Part of a small language model's weights: 13 layers, rotary positions.
Each number is 128 + 24 x the weight over its row's rms, rounded and kept within 0 to 255. Layers, rows and columns count from 0. The size above them is the row's rms in percent of the matrix's.

# layer 10 MLP up, 704x256, rms 0.0418, rows 74-91, columns 0-127
size [ 98  91 103  91  80  90 103 108  96 114  99 106 103 127 107 109  98  97]
[[ 98 152 152 138 158 117 132  66 142 111 120 133 139 154 116 113  85 106 121 154 134 157 142 143 101 153 142 104 145 120 131 130 162 138 123 142 133 145 141 111 132 128 180 122  66 118 171 145 147 145 168 114 153 137 124 154 117  72 173 100 168 149 151 132  84 119 154 123 115 160 120 147  56 136  75 143 145 140 142 118 126  92 122 148 131 118 135  96 159 124  83 114 143 119 120 125 138  87 110 143 133 151 171 132 178 162 115 146  98 125  84  82  91 115 140 127 141 126 154 102 124 125 135 134  71 130 112 131]
 [151 131  90 131 103 127  97 123  95 121 153 145 108 118 136 101 125 119 142 137 156 126 159 127 137 114 170 123  77 145 111 145 124 124 169 102 159 157 112 125  83 144 123 162 110 106  81 115 106 133 133 173 153 155  78 113 120 144 130 139 153 126 101 104  64 109 147 168 120 151 146 135 150 147 116 104 127 130 146 125 125 126 109 124 107 135 134 149 126 103 122 123 142 109 115 158 105 158 106 175  87 167 141 140 151 123  93 102 127 150 108 155 130 149 141 110 121 119 170 115 118 115 144 133 145 106 105 118]
 [ 77  69 111 126 135  93 177 136 113  93 121 144 141 132 145 194 118 150  84 115 145 110 118 105 131 179 125 126  92 148 107 137 147 104 118 110 118 150 152 128 110 159 143 146 151 140 135 110 151 169 132 146 116 164 136 106 128 123  95 134 127 111  88 112 130 137 114 174 119 125 165 112 118 131 131 130 116 139 121 153 111 112 162 151 136 129 154  89  85 131 196 104 110 161 138  99 101 104 123  92 146 153 159 130 113 103 134  96 128  99 131 151 116 144 122 144  97 148 127 133 176 150 130 139 148 134 116 132]
 [130  89 126  87 123 103 153 110  99 105 169 123 141 111 192  81  77 135 108 154 165  89 161 116 119 101 146  99  91 111 168  89 109 145 112 110 159 108 154 111 111 136 121 111 110 131 153 131 113 176 138 102 117 128 148 143 141 147 153  94 152 147 127 134 108 140 133 112 130 146 171 114 141  90 106  82 117 123 123 169 106 145 152 116 138 155 153 113 115 150 117  99 124 138 130  84 134 114 131 133 162 122 173 149 129 130 147  81  90 132 117  97 129 120 133 167  99  89 184 113 142 149 132 140 137 154  69 155]
 [118 151 155 149 123 124 167 103  93  83 131 108 157 114  95 110 111 155 137  90 107 138 124  99  95 130 133  85 134 161 129 149 110 122 160 107 130 132 115 120 122 106 133 132 125 111 135 130 179 142 119 146 123 121 115 139 125 146 139 137 138 113 122 131  72 122 125  95  90 171 167  75 177 142  92  75 132 180 137 160 146 135 143 141 146 121 143 153  98 153  96 100 154 110 115 133 121 141  94 131 138 170 138 136 165 109 149 125 139  96 103 113 150 126 115 140 123 126 134 136 121  86 156 158 136 123 144 161]
 [136 101 123 134 181 130 114 158 158 135 114 109 123 139 134 106 121 130 122 151 133 117 170 156 123 106 116 176 126 160  63 159 112 130 137 141  75 134 128 182 137 153 135 127 107 128 125 172 143 143 140 133 139 121 131 131 172 138  95 114  59 156 119 167 114  95 129 135 133 133 152 111 135 101 100 139 163 114 127  84 166 125 102 158 137  74 123 141 121 102 133 131 123  91 150 116 107 117 106 142 123 116 139 115 127 121 121 123 154 138  97 150 162 149 112 132 115 163 106 147 107 101 125 124  94 116 113 114]
 [129 127 144 131 122 114 104  96 129 194 120 127 143 157  98 154 128 127 191 117 176 164 120 118 100 117 115 135 106 129 107 130 122  99 108 154 122 126 139 141 112 133 122 142 122 154 134 121 111 125 172 129 127  98 106 140 117 125 143 123 138 160 160 137  97 143 130  94 135 100 120 108 105 177 133 114 122 146 108 139 134 109 110 129 132 135 137 109 155 110 173 119 127 143 146 124 175 136 133 115 166 139 104 111 162 120 129 120 169 155 116 125  98 109 104 123 147 136 109 110 130  92  97 124 106 127 166 139]
 [152 111 150 130  89 147 135 107 135 158 128 103 115 125 144 174 148 128 181 137 125 176 109 154 141  72 120 178 118 150 109 114 135 109 113 135 131  67 144 181 103 147 106  70 108 149  86 127 112 163 160 108 144 132 141 143 105 153 149 103 105 103 124 149  63 116  96 165 164 139 145 128 137 144 134 125 138 153 162 132 114  94 156 125 134 114 148 110 134 107 154 148 136 161  84 118 120 133 106 110 133 156 149 142 132 142  98 137 153 122 133  94 158 157 112 121 154 132 138 201 110 116 133 127 160 152 157 151]
 [ 87 136 147 147 129 114 125 138  95 121 112 130 138 144 124 133 116 123 137 147 184 159 136  96 150 126 116 134 149 134  51 157 136 116 135 153 139 145 122  83 142 111 117  86 140 149 120 149 123 132 139 153 112 160 116 155 121 148 130 106 143 121 115 102 125 160 102 132 141 130 151 103 143 123  95  79 112 113  94 105 157 178 111 133 135 191 114 104 118 147 140 104 108 144 164  88 113 114 112 104  96 127  97 129 152 157  87 102 155  91 123 180  90 159 104 145 133 161 179 125 137 132 137 141 140  85  97 164]
 [117 109 120  96 192  98 133 112 122 131 115 124 100 135 129 141 129 168 117 134 140 160 130 111 135  99 189 133 113 153 155 103 159  93 124 118 156 100 155 171 119 112 143 106 134 128  94 130 133 120 146 150 131 114 184 120 109 120 120 185 143 121 121 161 129 136 146  93 137 118 165 138 176 118 166 139 145 165 118 134 161 107 154 115 133 118 114 117 120 103 145 133 113 127 111 131 154 139 149 127  93 106 146 158  92 131 171  94 162  85 141 128 177 144 183 109 104 113 148 155 128 111 133 170 133 135 132 124]
 [132 171 147 178 147  99 127 119 132 150  76 113 113 121 156 129 148  92 129 135  99 131 107 131 168 109 126 132 123 110 102 133  94 160 135 133 121 119 149 156 128 192 151 111 120 163  98 134 115 112 125 103 111 135  96 126 173 139 115 126 144 137 128 112 109 148 105  90 132  80 143 102 146 145 150 120 186 140 145 118  95 147  94 107 133  91  79 157 140 105  99 108 143 110 112  93 125  68 115 147 122 141 117 143 145 157 104 180 114 123 126 148 133 132 139 143  91 144 117 136 179 158 133 132 167 124 116 129]
 [114 132 160 158 127 122 118 121 124 112 141 137 105 156 142 174 122 101 123 160 145 133  73 119 143 152 106  68 133 164 131 140 120  99 105 161 101 150 105 130 117 140 168  89 141  97  72 156 126 117 127 138 120 141 126  64 168  87 173 132 130 157 134 124 128  95 111 121 107 147 146 129 140 144 129 133 132 132 125 175 114 138 156 176 131 173 146 124  95 129 142 136 139 145 136 117 132  96 117 143 101 124 143 160 112 152  94 114 154 111 114 129 151  96 129 128 159 159  97 121 114 126 118 120 158 106  86 121]
 [114  92 116 155 163 125 148 109 115 149 103 112 115 161 109 127 153 145 171 129 146 126 117 134 147 151 118 142 106 138 120 136 126 142 131 107  80 114 112 179 135 114 127 149 113 132  94 161 138 108 126 109  79 167  95 119 127 117 115 132  95 114 130 130 137 153 165  97 157 185 120 118 105 145 141 114 159 108 105  89 108 145 133  87 133 163 126 143 150 138 106 169 107 118 137 134 110 105 119 169 129 126 116 152 145 124 151  80 107  99 147 134 134 119 163 168  71  82 121 155 117 173 103 121 189 132 130 135]
 [125 108 126  91 108 150 124 149 128 115 134 125 125 145  86 134 173  85 150 149 146 122 113 135 126 142 135 150 134  97 136  84 142 150 110 117 149 162 128 141  68  98  81 101 132 152 152 149 167 162 174 123 149  99 172  94 147 140 111  98 148 134 110 146 119 142 117 157 134 144 164 122 144 109 109 133 128 123 139 118 110 163 119 143 135  97 105 161 101 101 132 116  98 128 133 135 159 123  85 143 103 146  98 142 159 117 148 115 128 146 150 118  92  89 104 123 122 111 142  75 136 162 151  73 106  72 129 132]
 [151 131 110 122 126 113 100 150  82 104 158  94  99 129 110 170 135 109 142 156 121 139 138 184 123  61 189 117 109 150 136 132 118 126 170 132 139 114 146 111 117 135 151 144 121 143 130 145 146 103 122 135 135 116  96 146 139 148 140  95 118 109 145  93 132 145 156 153 131 145 171 137 113 159 123 114 109 139 152 128 138 153 159 103 114 114 126 132 130 107 121 143 138 136 130 127 129 125 120 132  93 189 166  94 111 140 135 116  87 117 114 147 156 139 135 119 107 154  74 166 145 121 108 113 142 107 117 155]
 [144  98 163 136 134 144 144 128 147 151 134  90 114  79 146 155 127 129 144  76 125 135 122  94 146 150 164 121 118 125  81 147 152 112 148 145 123 105  95  88 119 120 111  99  84 170 156 141 196 127 124 130 160 111  83 148 153 142 150 142 146 131 124 145 154 109 135 133 151 144 103 160 142 109 127 142 107 120  99 106 147 132 102 117 110 108 119 132 157 109 136 127 141 126 123 154 142  69 157 176 148 129 134 123 142 139  88 152 144 116 126 144 127 148 138 146 114 143 123 130 154 141 131 154 110 172 113 128]
 [102 124 116 102 114 161 105 124 146 161 173 149 118 118  90 100 140 171 142 104  88 169 144 145 101 115  85 170 119 178 159  64 140 129  72 115 106 130 113 120 126  93 111 116 163 137 142 112 170 121 146 151 126 152 115 146 149 136 155 120 112 141 120 103 162 134 119 103 105 143  88 161  73 156 134 178 142 138 119  78 127 117  84  91 139 116 114 148 167 143 124 155  83  92 161 126 153 150 120 137 139 114 160 133 133 100 134 112 114  99 171 130 130 144 169 118 124 124 113 121 137 123 112 134 117 156 109 133]
 [139  93 143 104 111 117 109 157 127 135 141 127 137 103 130 115 146 137 135  81 103 130 126 127 119 145 118 126 142 111 157 138 107 133  93 108 141 151 116 160  84 109 175 139 108 109 131 173 128  77 170 116 135  91 148 105 157 121 135 143 129  82 105  99 130  87 124 136 147 167  93 124 134 106 144 165 140 113 138 132 129 129 102 162 129 133 103 152 135 141 131  98 137 148 134 113 162 118 154 153  84 167 113  90 131 152 115 163 129 150 137 108 128 127 144 118 148 157 146 136 148 151 152 128 122 136 105 115]]
# layer 10 MLP down (transposed), 704x256, rms 0.0395, rows 74-91, columns 0-127
size [100  90  99  93  70  91 101 110 103 116 104 109 103 112 109 107 106  99]
[[138 119 135 119 124 121 152 127 102 122 143  85 142 175 157 115  75  95 129 159 146 154 149 106 142 123 152 137 116 159 146 126 205 113 123 118 138 143 173 126 134 134 129 127 117 141 137 116 139 145 121 162  96  93 158 138 137 155 127  97  82 129 111  99 125 143 144 126 139 100 118 120 152 134 128 130 122 121 144 132 122 142 145  82 113 154 155 127 102 117 164 161 161 120 152 182 153 118 106 101 156 118 123 119 150 128  99 116 118 152 128 109  81 139  64 115 145 142 123 103 128 116  77 164 122 144 113 105]
 [145  93 137 128 107 166 116 163 172 151 112 102 122 143 164 125 108 110  88 123 131 132 142 121 127 160 145 177 140 123 156 111 186 157  97 176 147  86 119 135 153  79 143  77 118 148 136 144 118 172 124 137 134 120 118 113  93 125 145 134  87 122 121 123 153 129 127  91 143 132 146 149 109 147  93 110 119 128 152  95 124  78 115 161  73 125 110 107 120 131 119 145 144 124 167 129 137 113 132 122 158 110 130 168 118 130 182 134 132 129 120 113 150  76 135 146 141 143 134 107 140 120 157 137  97  88 156 141]
 [ 94 193 167 144 149 127 154 140 156 126 126 159 137  92 128 149 106 166 142 167 104 126 127 119 121 101 114 169  77 100 177 140 103 137 126 136 161 120 135 141 105 138 180 148 165 140 146 138 124 124 127 119 132 122 135 118 127 135 164 137 118 114 124 111 127 131 114 146 131 160 152 106 103 118 161 150 141 153 136 117 104  90 139 116  76  71 143 140 143 105 136 154  78 126 106  88 133 144  91 137 103  94 162 119  88 115 125 107 120 107 149  91 153 126 140 156  91 130 126 177 137 142 134 134 156 155  99 146]
 [125 130 109 110 131 157 107  86 119  82 147 111 140 181  96 159 112 133 137 124 121 129  96  95 118 118 133  99 165 122 124  92  86 149 156 125 125 110 106 121 147 124 144 165 161 158 108 105 134  72 148 167 181 135 127 136 131  78 169 149 158 162 124 151 164  97 121 160 139 132 110 112 148 119  99 116 140 129 136  87 137  91 103 165 119 117 117 113 176 172 176 128 141 131  82 111 150 110 149 101 133 127 108 138 127 155  93 153 126 139 159 157 108 135  89  97 109 149 137 148 109 115 137 133 131  79 145 104]
 [141  89 119 116 125 131 106 116 169 135 118 100 111 124 156  89 133 125 127 164 119 142 109 135 151 133 145 154  91  93 134  99 137 167  98 182 101 150 124 114 126 127 112 112 185 149 145 144 100 103 155  86 141 159 144  97 118 138 127 103 106 145 128  94 175 151 105 114 123 122 104 175 139 112 157 138 116  85 116  92 165  87 147 146  27 141 119 133 150 124 143 125 118 122 170 100 145 102 123 161  97 133 151 120 117 132 128 130 103  84 121 139 148 110 146 119 146 108 138 124 109 148 147 165 133 145  81 144]
 [147 105 125 104 120 147 105 113 120 121  99 185 159 138 101 132 119 147  78 118 102 132  93 103 147 151 138 118 132 150 142 129 133 132  71 140 136 110 111 124 156 134 135 185 113 148  98 148 123 114 119  95 106 140  98 133  85 102 114 126 141 138 155 121 106 131 119  99 122 115  96 152 106 137 154 114 136 107 113 112 127 106 126 109  79 133 120  98 137 148 120 137  91 120 144 142 159 133 149 138 130  96 104 136  78 149 110 144  58 171 145 112 125 154 121  88 110 127 122 168 149 131 196 114 131 120  88 145]
 [126 133 148  98 134 172 123 144 166 132  77 103 150 135 102 137 122 113 128 168 125 137 134 130 130 159 136 128 130 134 109 133 128 129 156 125 156 190 148  92 144 111 107 144 129 153 134 149 123 104 110  86 105 144 112  95 106 142 155 101 138 101 137 133 156 120 129 124 127 135  79 156 113 117 108 130 141 134 112 119 125 145  88 133 223 123 115 132 119 118  84 134  85 152 145 106 178 166 106  92 111 124 159 143 134 120 108 192 131 167 111 125 115 121 144 147  81 111 149 144 121  82 137 131 104 128 168 125]
 [129  92 156 138 137 100 151  92 184 143 145 111 184  98 156 156 109 161 121 103 116 139  90 147 174 117 161 118 141 185 138 113  98 139 176 118 159  65 120  92 138 146 143 162 142  84 152 143 105 105 135 109 102 113 144 108 140 124 124 115 134 102 131 113 112  93 186 170 109 183 126 112 121 149 149 123 168 141 122 120 116 128 154 149  64 156 133 155 109 133  98 154 107 114  68 130 133 124  97  96 150 109 102 143 139 151 152 123 113 125 127 132 118 126 151 165 136 107 108 195 112 135 143 131 144 148 123  88]
 [130 199 114  92 128 154 118 131 160 138 149 133 106 100 114 141 103 155 139 148 110 116  87 139 114 122 135 169 134 127 115 103 146 139 122 145 105 130 157 170 133 109 157 161 129 112 157 123 125  99 114 112 130  96 161 152 175 102 103 118 105 152 102 149 134 129 137 123 128 158 122 109  83 143  62 156  96 132 163 146 110 113  91 136 153  89 125 168  92  83  82 125 124 120 138 117 117 107 120  84 135 129 145  95 162 159 120 122 126 126 123 131 129 101 129  95 103  93 114 116 126 127 124 119 110 141 136 196]
 [146 141 123 101 109 134 137 157 197 125 107 136  94 131 119 142 113 153 138 128 146 153 110 137 156 144 142 142 142 107 105 119 114 133  89 127 136 110 111 107 150 152 116 126 168  92 142 105 148 101 149 143 145  90 133 135 102 128 106 114  90 116 132 121  99 129 143  84 117 143 102 135 107 164 144 148 149 138 162 144 154 123  55 118 193 129 111 120 118 143 146 163 133 132 139 130 136  94 141  92 164 117 167  99 156 176 138 146 108 115 142 104 111 123 148  99 123  95 127 136 159 111 119 134 108 173  94 164]
 [109 101 115 158 153 151 133 122 147 116  83 136  92 130 121 106 143 130 172 127 119 149 141 182 125 144 120  92 124 107 122 109  96 154 159  85 142 138 152  53  91 169 151 151 122 142 128 129 163  91 156 131 120 140 164 141  99 132 130 101 134 119 159 119 126 125 133 140 143 130 101 128 158 163 105 131 122 139 126 108 165 164 124  97 127 146 107 132 207 150 155 129 106 101  86 114 104 146 106 113 121 101 157 135 158 114 146 171 125 141 126 100 140 150 159  88 102 144 139 154 119  94 144 121 132  87 109 121]
 [127 138 111 118 136 142 126 152 124 140 131 116  98 137 133 106  96 115  90  95 124 107 106 181 101 137 137 131 134 135 141 137 106 141 128 124 124 102 139 107 139 107 141 120 116  94 128 102 145 122 103  99 171 106 147 159 150 117 145 145 105 108 118 115 123 115 120 125  90 122  73 163  88 125 167 125 165 138 115 112  90 135  99 121 111 148  89 102 146 102  96  99 139 135 142 139 102 122 120  91 118  93 116 117 128 120 161  98 108 127 110 129 108 104 110  72  96 140 112 131 157 160 113 127 163 123 147 130]
 [130 134  99 129 154 131 121 158 133 121 155 115 139 126 124 108 132  87 107 182 133 147 128 152 116 135  91 110 113 105  92  94  94 134 144 101 117 119 104 161 137 116  85 126 104 123 129 134 168 147 111 168 115 127 130 128 118  98 135 132 135 100  95 128 115 121 137 146 161  90  98 130 143 127  87  89 115 142 142 110  82 114 107 112 191 141  83 115 103 113 132 152 180 134 185 131 118 120 140 128 144 104 112 122 137 119 146 122 116 112 149 123 126 115 119 113 128  92 125 169 117 123 131 143 101 133 112 154]
 [ 95 137 128 135 118 143 138 129 139 122 120 144 120 131 144  94 138 166 125 114 147 124 147 170 150 107 149 104  99 135 159 119 129 103 163 157 140 134 162 141 145 151 137 149  96 135  49 127 114 109 134 152 148 141 109 126 118 128 142 112 130  94  77 105 127  98 113 142 138 104 136 140 124 133 152 145 111 169 120 150 144  73 145 133  96 143  91 150 130 140 164 104 120 128 153 150 117 171 105  89  94  77 160 159 110 167 129 157 114 142 112 119 144 131 113 145 119 134 106  83 132 122  69 156 144 113  94 173]
 [ 99 128 143 106  93 153 150 102 118 118 133 114  69  89 116  98 113 112 128 106 136 127 147  81 111 176 127 122 119 133 123 127  91  84 154 129 145 133  91 120 123 123 158  92 125 105 107 124 114  88 148 133 117 120 133  62  76 123  94 153 160 121 129 146 120 153 102 152 116 126 117 134 191 122 114 156 145 106 107 148 129 121  86 152 170 167 122 115  76 115 159 167 131 161 166 102 102 100 147 116 141  73 127 107 143 127 145 122 147 132 147 108  91 142  81 119 120  87 152 102  98 163 148 117 106 164 145 117]
 [ 91 136 175 143 117  91 113  95  86 144  88 166 160 110 114 102 171 100 128 161 102  89 121 122 150 162 146  67 134 105 117 156 144 124 147 120 108  89 148 137 170 128 145 131 140 156 151 117 152 121 145 153 150 106 118 163 147 128 118 167 156 130 142 133 140  98 135 138  81 146 112 103 142 150 149 125 127 130 115 160 165 113  84 123  92 162 126 126 110 129 129 128 123 103  91 107 152 120 153 118 114 138  90 125 103 151 113 134 157 144 132 109 135 163 127 118  87 149 146 101 149 140 186 140 131 126 153 118]
 [113 137 166 138 123 166 135 177 132 153 112 131 143 117 129 130 161 129 137 155 134 120 157 124 134  80 130 101 127 116 160 136 172  97 147 152 127 138 158 128 181 161 147 119 118 101 131 110 134 122 168  95 134 125 136 134  96 136  86  94  63 142 146 129 137 143 109 129 144 122 127 106 154 126 159 116 113 153 128 122 130 111 128  99 132 182 172 119  87 106 118 124 136 144  88 173 115 129 114 110 171 145 164 130 120 113  97 131 152 108 109  97 130 125 104 132  99 129 120  99 110 143 156 157 156 117 105  91]
 [120 140 105 160 111 130 128 139 107 113  88 122 102 156 145 106 147 132 154 165 122 127 135 132 178 127 125 164 143 132 159 143 112 123 139 125 133 152 148 110 191 120 131 160 148 135 114 108 119 157  99 166 136 144 110 144 154 140 159 153 138 172  87 172 106 162 108 120 121 119  99 124 129 157 154 146 107 135 113 134 113 133 143  98  76 110 131 132 123 122 137 124 131 117 181 124 140 144 108 137 138 126 116 131 135 126 139 112 165 152 128 134  81 154 148 106 112 151 131 118 194 137  86 120 118 163 119 113]]
# layer 10 MLP gate, 704x256, rms 0.0413, rows 75-92, columns 0-127
size [ 92 105  86  82  91 111 109  98 117 103  99 111 119 117 105 104 102 109]
[[130 128 106 122  80 129  98 141 113 111 152 122 124 131  69 102 123 137 105 117 129 135 133 143 104 154 106  93  92 127 184 132 148 149 156 118 138 155 164 114 146 143 104 129 164  95 116 145 106 118  97 123 126 123 139 134 149 187 102 105 126 165 159  58 114 123 150 182 157 144 119 115 120 117  91 103 141  87  91 142 107  93 100 144 123 138 143 139 138 123 120  85 105 167 169 145 118  76 142 103 154 116 108  88 138 112 126 144 120 107 154  90  98  80 154 118 125 144 145 106 164 141 116 101 134 152 116 120]
 [124 103  87 138 195 140 157 112  63 102 157  86 165 143  93 141 137 138  96 111 139 100 116 159 123 172  94 157  83 136 127 144 117 142  86 104 109 139 126 104 141 147 132 165 138 117  99 135 106 105 138 100 148 143  64 129 131 156 147 100 125 105 136 133 132 122 136  90 129 116 113 114 131 127  92 137 103 102 173 159  91  99  92 120 134 132 126 102 139 159 135 119 159 172 118 106 101  64 131  96 130 131 155 102 119  81 111 134 130  74 128 102 123 143 161 150 140 163 106 117 151 120  99 155 112 128 147 112]
 [129 162 125 140  89 118 163 123  95 138  59 137 119 135 170 183 112 161 123 123 136 121 108 108 144 145 127  96 141  93 135 165 122 108 119 101 109 131  84  83 148 117 118 117 114 105 102 142  99 157 140  82 109 122 110 114 112 126 153 142 142 109 173 105 119 137 128 105 154 121 131 135 115 176 122 160  88  98 159 116  93 135 146 105 139 155 104 153 166 144 133 133 165 109 146 136 137  80 154 175 124 161 158 121 133  96 116 124 124 128  89 129 121  98 173 170  91 124 135 119 126 111 152 121 110 123 113  90]
 [102 149 135 120 101 104 115  94 101  57 109 129 146 109  58 117 123 139 129  89 133 135 156 119  88 150 123  81 139 146 131 153 103 101 129 129 118 142 143 118 147 132 107  97 121 105 122 118 185 142 134 146 127 108  96 134 151 115 134 142 182  89 119 111  55  91 162 116 144 141 154 100 124 120  55 133 149 191 166 149 137 137  94 120 127 170 165 103 134 162 111 126 143  97 109 147  89 129 134 149 157 122 122 150 145  90 142 149  98 147  81 111 167 121 132 155 120 130 136 131 120 106 127 114 155 147 146  97]
 [123 190 127  85 138 161 120 143 151 113  63 171 113 116 114  83 162 123 132  85 122 140 128 133 156 159 167 135 134 110  91 132 166  88 176 115  95 138  89 137  99 153 168 141 111 135 154  83 181 100  98 122 142 129 152 152 116 135 182 124 115 147 131 117 122 122 122 116 106 123 116 159 131 155 130 155 148 118 145 124 140 111  97 109 154 130 113 115 150 174 126 172 133 128  93 163 138 134 161 121  90 157 152 124 156 107 117 119 103 187 148 127 143 102  71 112  94 165  59 121 123 119 126 133 192 138 142 138]
 [143 102  94 145 128 136 182 118  90 132 114  78 149 108 140 129 166 137  97 137 131 130 178 150  77 123 109  92 111 127  72 108 138 154 166 183 143 118 145  66 113 165 145 123 135 125 136  86 118 142 150 124 142 165 116  78 139 101 151 127 141 110  95 132  83 107 107 166  95 116 124 100 172 112 122 126 151 101 154 129 149  94 112 167 133 122 137 125 135 121 124  72 147 137 147  84 140 138 141  94 129 134 134 121 131 120 127 120 132 110  88  96 131 121 127 125 129 132 110 116 133  98 117 118 117 112 123 135]
 [158 120 144 135 129 101  90 155 150 136 123  77 102 112 135 122  88 110 185 110  80 139 127 186 115 153 128 157 108 128  79 163 103 166 116 136 127 165 126 139 116 151 142 108 125 105 124 125 131 162 112  79 127 130 168 122  94 163 110 119 120 143  96 119  75 142 120 141 116 122 109 136 123 141 101 119 123 157  91  85 116 119 111 163 151 106 103 119  81 122 128 138  98 125 126 115 137 127 142  98  85 148 151 110 126 128  79  61 130 133 111 128 135 132 135 145 146 133 136 123 139 157 143 113 136 115 107 173]
 [130 158 129 155 144 162 147  79 155 156 117 127 158 107  80 125 122 116  99 136 139 132 140 118 154 108 132 129 122 131 151 125 125 117 124  77 104 108 192 139 107 184  85 134 150  96 139 115 153 130  81 123 102 128 108 129 123 144 115  90 106 153 133 145  96 113 114  96  80 157 177 104 116 108 161 124 128 138 163 127 115 127 137 133 119 131 135 115 115 145 111  97  82 165  98 136 110  92 140 104 126 128 122 126 118 146 164 172 132  82 117 119 162 100 124 105  96 116 115 159 144  76 129 119 166 140 134 117]
 [112 172 163 135 121 161 154 123  95 110  73 133 167 138 124 116 155 115 177 120 119 111 121 111 133  96 138 122 111 161  98 123 119 128 150 136  92 121 137 100 121 137 129 114 109 147 139  79 100 166  70 143 141 146 129 156 106  95 170 157  78 116 130 144 115 118 113 198 116  85 135  74 172 153 106 136 139 137 133 122 119 145 122 152 135 103 144 127  97 114 131  92 133 109 121 104 104 143  57 110 110 113  86 133 136 114  99 133 147 122 153 161 135 135 101 164 115 120 113 150 159 116 145 119 130  94 125  93]
 [149 130 141 142 129  88 124 111 106 129 133 133  99  85 119  76 152 103 150  83 142 183 131 140 116 157 120  90 106 160 128 141 142 153 119  90 173 122  76  77 105 122  66 128 131 145 104 139 129 125 122 123 125 173 165 120 163  92 166  91 112 127  99 104 144 146 147 143 153 127  92 140 183 158 120 123 168  85 129 137 155 138 132 143 132  98 149  77 151 147 103  94  94 133 129 133 122 161 132 125 108 121 162 160 135 112 130 128  69 109  97  66 119  92 145 116 113 119 130 137 149  76 129 126 161 141 121 139]
 [131 116 104 103 128 125 124 163 164  99 112 110  91 164 128 155  98  84 121 125  86  88 143 125 125 154 150 112 116 139 133 173 108 169 126 162  99 119 121 111 135 179 120 128  93 138 105 175 114 123 133  86 116 142 111  90 177 106 145 133 113 178 135 143 109 114 113 126  91 142  75 133 165 118 121 145 107 111 142 112 122 131 171 151 132 139 102 123 135 158 146 102 104 134 117 150 142 133 103 113 145 122 103 108 154 106  97 117 156 119  75 162 117  96  99 128 114 142  84 126 121 147 121 143 137 143 105 145]
 [142 182 113 148 147 140 161 141 107 148 146 108 155 106 123 123 108 144 174 147 173 155 160 134 111 160 112 145 159 118 111 104 116 120 126 110 171 120  85 138 111 169 106 150 177  99 148 147 119 116 108 130 152  72 141 107 120 177 103 122 117 146 108 106  97  99 110 152 111  92 142 108 147 132 124  82 129 156  95 133 111  85 121 122 114 107  95 169  82 148 127 120 109 144 126 117 122 120 127 107 134 132 114 117 131  78 137 122 121 132 121 128 126 149 100 155  93 136  99 169 170 133 105 110 148 126 142 104]
 [174  91 148 130 136 125 153 160 172 127 170 120 148  84 129 128 120 120  90 125 137 161 127 124 140 149 110 122 145 147 155 155 116 141 120 152 105 133  92  99 117 155 133 165  94 139 156  94 131 111 150 115 132 155 123 132 105 152 150 126 108  99 175 149 157 158 158 135 125 172  95 158 155 134 173 144 125 130  94 149 151 147 104 180 178 124 125 123 148 127 148 141 157 111 119 103 108 139 154 119 153 155 152 143 138 143 124 121 107 150 144 118 145 105 112 143 155 140 114 169 131 117 110 147 137 103 114 160]
 [134 133 167 133 111  97 186 147 122 117 155 136  83  83 141 112 135 111 116 116 109 124  97  82 155 168 113 117 128 121 122 115 110 112 119 172 105 117 120 119 146 143 139  78 102 126 145 124  79 116 133 109 134 158 126 129  69 111 104 161 172 125 122 145 140 158  98 154 116 123  81 108 177 141 132 109 156 149  94 110 119 103 130 172 164 153 128 109 126 135 167 132 152 117 119 114 126  92 152 136 119  85 120 125  96  97  99 124 145 102 159 113 124  97  86 131 110 106 160 125 124 131  90 128 123 149 149 124]
 [175 137 107 151 155 156 129 139 108 105 141  68 176 138 159 145 129 128 111 133 141 194 131 130 123 106 152 156 130 158  67 122 135 138  92 151 141 105  98  85 111 165 144 107 136 129  61 114 126 111  96 137 130 116 162  98 117 121 129  96  94 167  87 139 141  88 130 142 116 130 141 130 137 148  97 135 122 135 111 135 135 155 170 153 135 162 118 153 111 126 147  66 130 141 141 123 122 111 128  87  90 158 160 129 104 117 104 102 161 131  98 125 132 151 124  98 136 122  73 160 114 142 141 144 124 122 152 103]
 [148 128  96 152  92  79 139 139  78 150 134 110 127 123 163  96 120 123 117  86 138  99 117 105 101 142 110 163 141 153 102 135 106 127 135 154 162 160 114 142  94 118 172 112 113 134 120  74 114 149 150 205 178 129 132 114 160 136 145 119 172 132 158 136 101 144 173 116 119 169 111 145 122 154 133 128  99 131 106  81  77 144 111 133 140 102 127  93 159 158 130 100 149  95 119 119 105 155  85 126 130 104 119 109 158 126 150 155 130 145 133 139 127 121 154 133 150 142 151 117 161 127 132 133 138  95 108 131]
 [154 156 151 110 136 100 182 127 139 110 105 119 121  52 139 106 149  92 114 111 100 142 154 153 137 145 162  97 127 132 109 106 113 123 149  92  77 116 136 109 122 152 143 178 110 113 132 102 174 155 119 111  88 115 136 141 153 142 138 163 116 121 139 120  97 135  96 105 121  87 162 125 124 137 151 136 153 128 134 130 120 116 161 123 144 142 121 158  89 137 112 112 157 120 132 160  76 151 129 134  90 123 104 144  85 120 127 166 113  73 113 137 223 111 134 107 105 126  83 126  90  81 154 151 143 165 159 128]
 [158 150 103 153 100 167 169 140 123 137 130 130  98 120 126 119 134 112 145  98 119 156 161 136  67 164 129 163  82 157 123 162 110  98 118 125 138 115 101  83 126 112 107 131 130 117 126  88 173 145 127 110 158 103 164 124 182 158 178 138 130 128 145 128 119 110 114 144 117 151 102 105 148 112 135 134 127 105 157 119 113  98 110 154 118 134 104 133 101 141 161 112 127 102 119 171 120 142  64 107 102 108 158  69 116 138 120 143 124 112 102 138 155 110  67 112 125 205  82 137 115  94 122 121 131 114 125 118]]